Weights of a small transformer language model.
Size: 16 layers, 2 heads of 32.
Architecture: RMSNorm before each block, rotary positions.
Training: a variant of Muon for these matrices, 6391 steps.
Each number is 500 + 40 x the weight over the matrix's rms, rounded and kept within 0 to 999. Layers, rows and columns count from 0. Numbers have three digits each.

# k: layer 2 attention key, 64x64, rms 0.341, rows 21-31, columns 32-63
# q: layer 2 attention query, 64x64, rms 0.354, rows 22-31, columns 32-63
# v: layer 2 attention value, 64x64, rms 0.276, rows 0-25, columns 32-63
# o: layer 2 attention output (transposed), 64x64, rms 0.234, rows 0-25, columns 32-63
k21:539480469526523517565529537457513512570484552523463471415475494512553489544449509491585573492592
q22:412537580469502524508500591507483581502533491492501539571513496533475546466501490607452468539479
k22:435540528498446435517428448491494481409508441451557475464403461505573518457515487609467513514392
q23:569559445488444563439486496475450498505467489460386413593497479495483469505542525475478532487496
k23:476561579506520497465475549444459464503462497408544566600481552559497485472494519518525460486400
q24:471579509529490453474563557627523495440499534511425537475498459495416531553519514460467497486553
k24:462427486433524570553472432529524523519493489511489546508446476515551513460495547580462496486460
q25:509522501490463443492568538443457513534527526455544499536499392519482540463523437513500562566410
k25:456520478469504439443445548452515501561435474474588511504498500511489471575622438518526418476505
q26:509532475459502504494509526504525542543521478503413560483529519527457517526471532528554523476552
k26:559459509514444427507417466514522450510408476478568547493494435529488452489436536534540430522486
q27:505489509551498591481539389489504459437524551540449481511500497530558475494501521437521538488543
k27:528421436481466417463402515511456472506510428488493494525615539500545477429459453591554457547431
q28:509460481543486529480506463503452447506453408467503570453513495553447491535448459525537498482546
k28:459538506455459530528586468466524512498499534508506530449543597506520480421524592497516452558462
q29:486526473478522556516500460553487449579499494456493585500508550421525500535490481432431493520561
k29:483457513472480557496528461462520532513525511495512486504528464500509473545406520542522482522506
q30:490460441489561600515501476505527488443550544439499489494483522479481540511462481561564488526477
k30:493517476459447507388516539474462493459503551520456433543605495506511465567497510470527481475520
q31:528409428517512471522457518582514490467433460518511535482584503501420509474469455463525501455485
k31:534457510501495411506462521443455465503544464518473495486512495595511580489492480586576462536500
v0:451499482543591454559495552499539463491531546514453516526517519506460497514456536458456500514493
o0:449527491419429615521526456487402544466485514491514504512479545522501597473491540519488584517481
v1:535550515528428543536586493426552517540509506502540492514501506501442544497502459467498472508538
o1:531442600531505477508495514499526505474465485522454501461510448538525470515541491536488496507511
v2:441467480401512509562442467515487527552503440453477500456388465495482522504498570444539457496608
o2:497528500563518487464479452454482574468508441593495517536480502481560461454547475475521415505425
v3:581448495479534526485589519472495486448504462533439441488543487509520449478559559538516525521469
o3:452530510513509444502477500512450463483527446440536496507581505442535495494486513498492551521526
v4:460489463486471472526487499545488488425452515534429452548533517526490481485476490481498549500462
o4:560455522452560489515562485511519502534506527504517492552553484424457530487500478462484469491496
v5:520502509574475526489520491524482504451493511485508520518525528465548565505523502552419556438483
o5:498570517452466446479530537538476523498566507485456455442475484565458434537495499495535492527499
v6:480524575496538538525512436463469473522499467538473519482464544535489486469491498524477513536527
o6:451500488458456499519506493496530520473552499447464471521563451530569490495554521506545520523498
v7:484614423453577477530512485440550471486516492540528574520478527471497548530407514489436533525506
o7:532500480428484559473503478510452498547499509463559518469518508507568560499540489499567409458487
v8:500446495483500440455477500466502560482472408541466541543435480509457518487508532509441498557518
o8:478583501476512516508512548526465546574508467473524519495533468464489527494474528470500495492465
v9:525484505497464469482479534514470537533550450460512450500568523525516544455477473539513512514525
o9:487457524477462472485503549464541543500487525489451530514564483521497494545462487522516482578519
v10:531482453517527498555489488464470458440537525549521512514549492534520480491553494503467460482489
o10:491526559509546455478523551487470516477530503491533482517487514433479512547462488501475461541519
v11:551467484490486463464549478520485512519533523551421461506413511422462492534524434486509581541558
o11:514560527499486496565494517539509499512480499515593536501554525526491507501558495514534506429467
v12:562533493468536487489492508509543532538470524515568487514505513571487496510496586406495555499496
o12:567435495500471511450576488511528409426465564527492512500515533429569510483558465507533507485526
v13:510417493495454559456489453523580493552541521488512559549508507535464464537499529542547445529532
o13:465512558509525496550488491491519478479429536500510418480486554506565468480529537506511499506400
v14:496494536521500457513477490488502501508515517465501507515443493539531512470538565495446421436543
o14:506517509513421504484490464481474524442498544507497450511508491508492512535504493523492498523481
v15:504553538540539487451464436522511515569501479504521546427518534569478494500528438482457555515521
o15:494533550498521489509481522523548457445516559509462482523482544503493477509515494571536520477524
v16:495508526486526538634537504565522583435489535470440509517447465516512493495473463539564531467563
o16:485565469463477430471414450395418540516524507523454459568496550525526535526501465531580485506421
v17:507616438496504441507528472515505571421509508493506493508459507537462503408538483452598483507472
o17:546489441518488447482457522451506515498420502544524499493515537488473487541577484540500460516467
v18:500506536533515464447453459516434458502464470541525498532460520520537554473508497523517544521474
o18:530490416563531495492494553544555502511500549446505500452515495499486481569490437537487523496518
v19:438561446486541482512497449462455511540501552477451521431497522521520477458486451573436512512500
o19:524539537501522539473422506462608492480522550504504488516535524533521510502514519399524441498495
v20:526518567519510490538519467463557479542505453486537463495457501532533482449518508516477526500445
o20:509473467460502516424532488537495478508567526446478511509542484460544543502516521582539575522532
v21:512500548480520428485479578465530509488431471435526512504507515487417534525446484557464494471484
o21:518528537471535587481441494519471561515443482573543504487457523506459511499453521566476525486478
v22:526559482485426516404508472530509503476484456510485445498509520511546533484477504465498497543587
o22:507499539527469503547467498486493474505467472550484518454531454583478501490507464498515449457483
v23:509491470483470526549492507481537521519515534456469542532527540508487439456523499560502549488506
o23:480552516471520429499519577511513500481545491428498493468482502510458532524499522483548482579509
v24:524539532442520521487526554432483500435458556472498483447471499557510430487529546486415424512517
o24:475420495522490513494453514492525446481493449538533508478509510492514537448514508486487475474546
v25:499524506477515469470591526494489529458428510517503478499443547490492447516512535488505555529567
o25:520616495486509532528477488555485498493521439525519514488527473457444495482525507450531525522471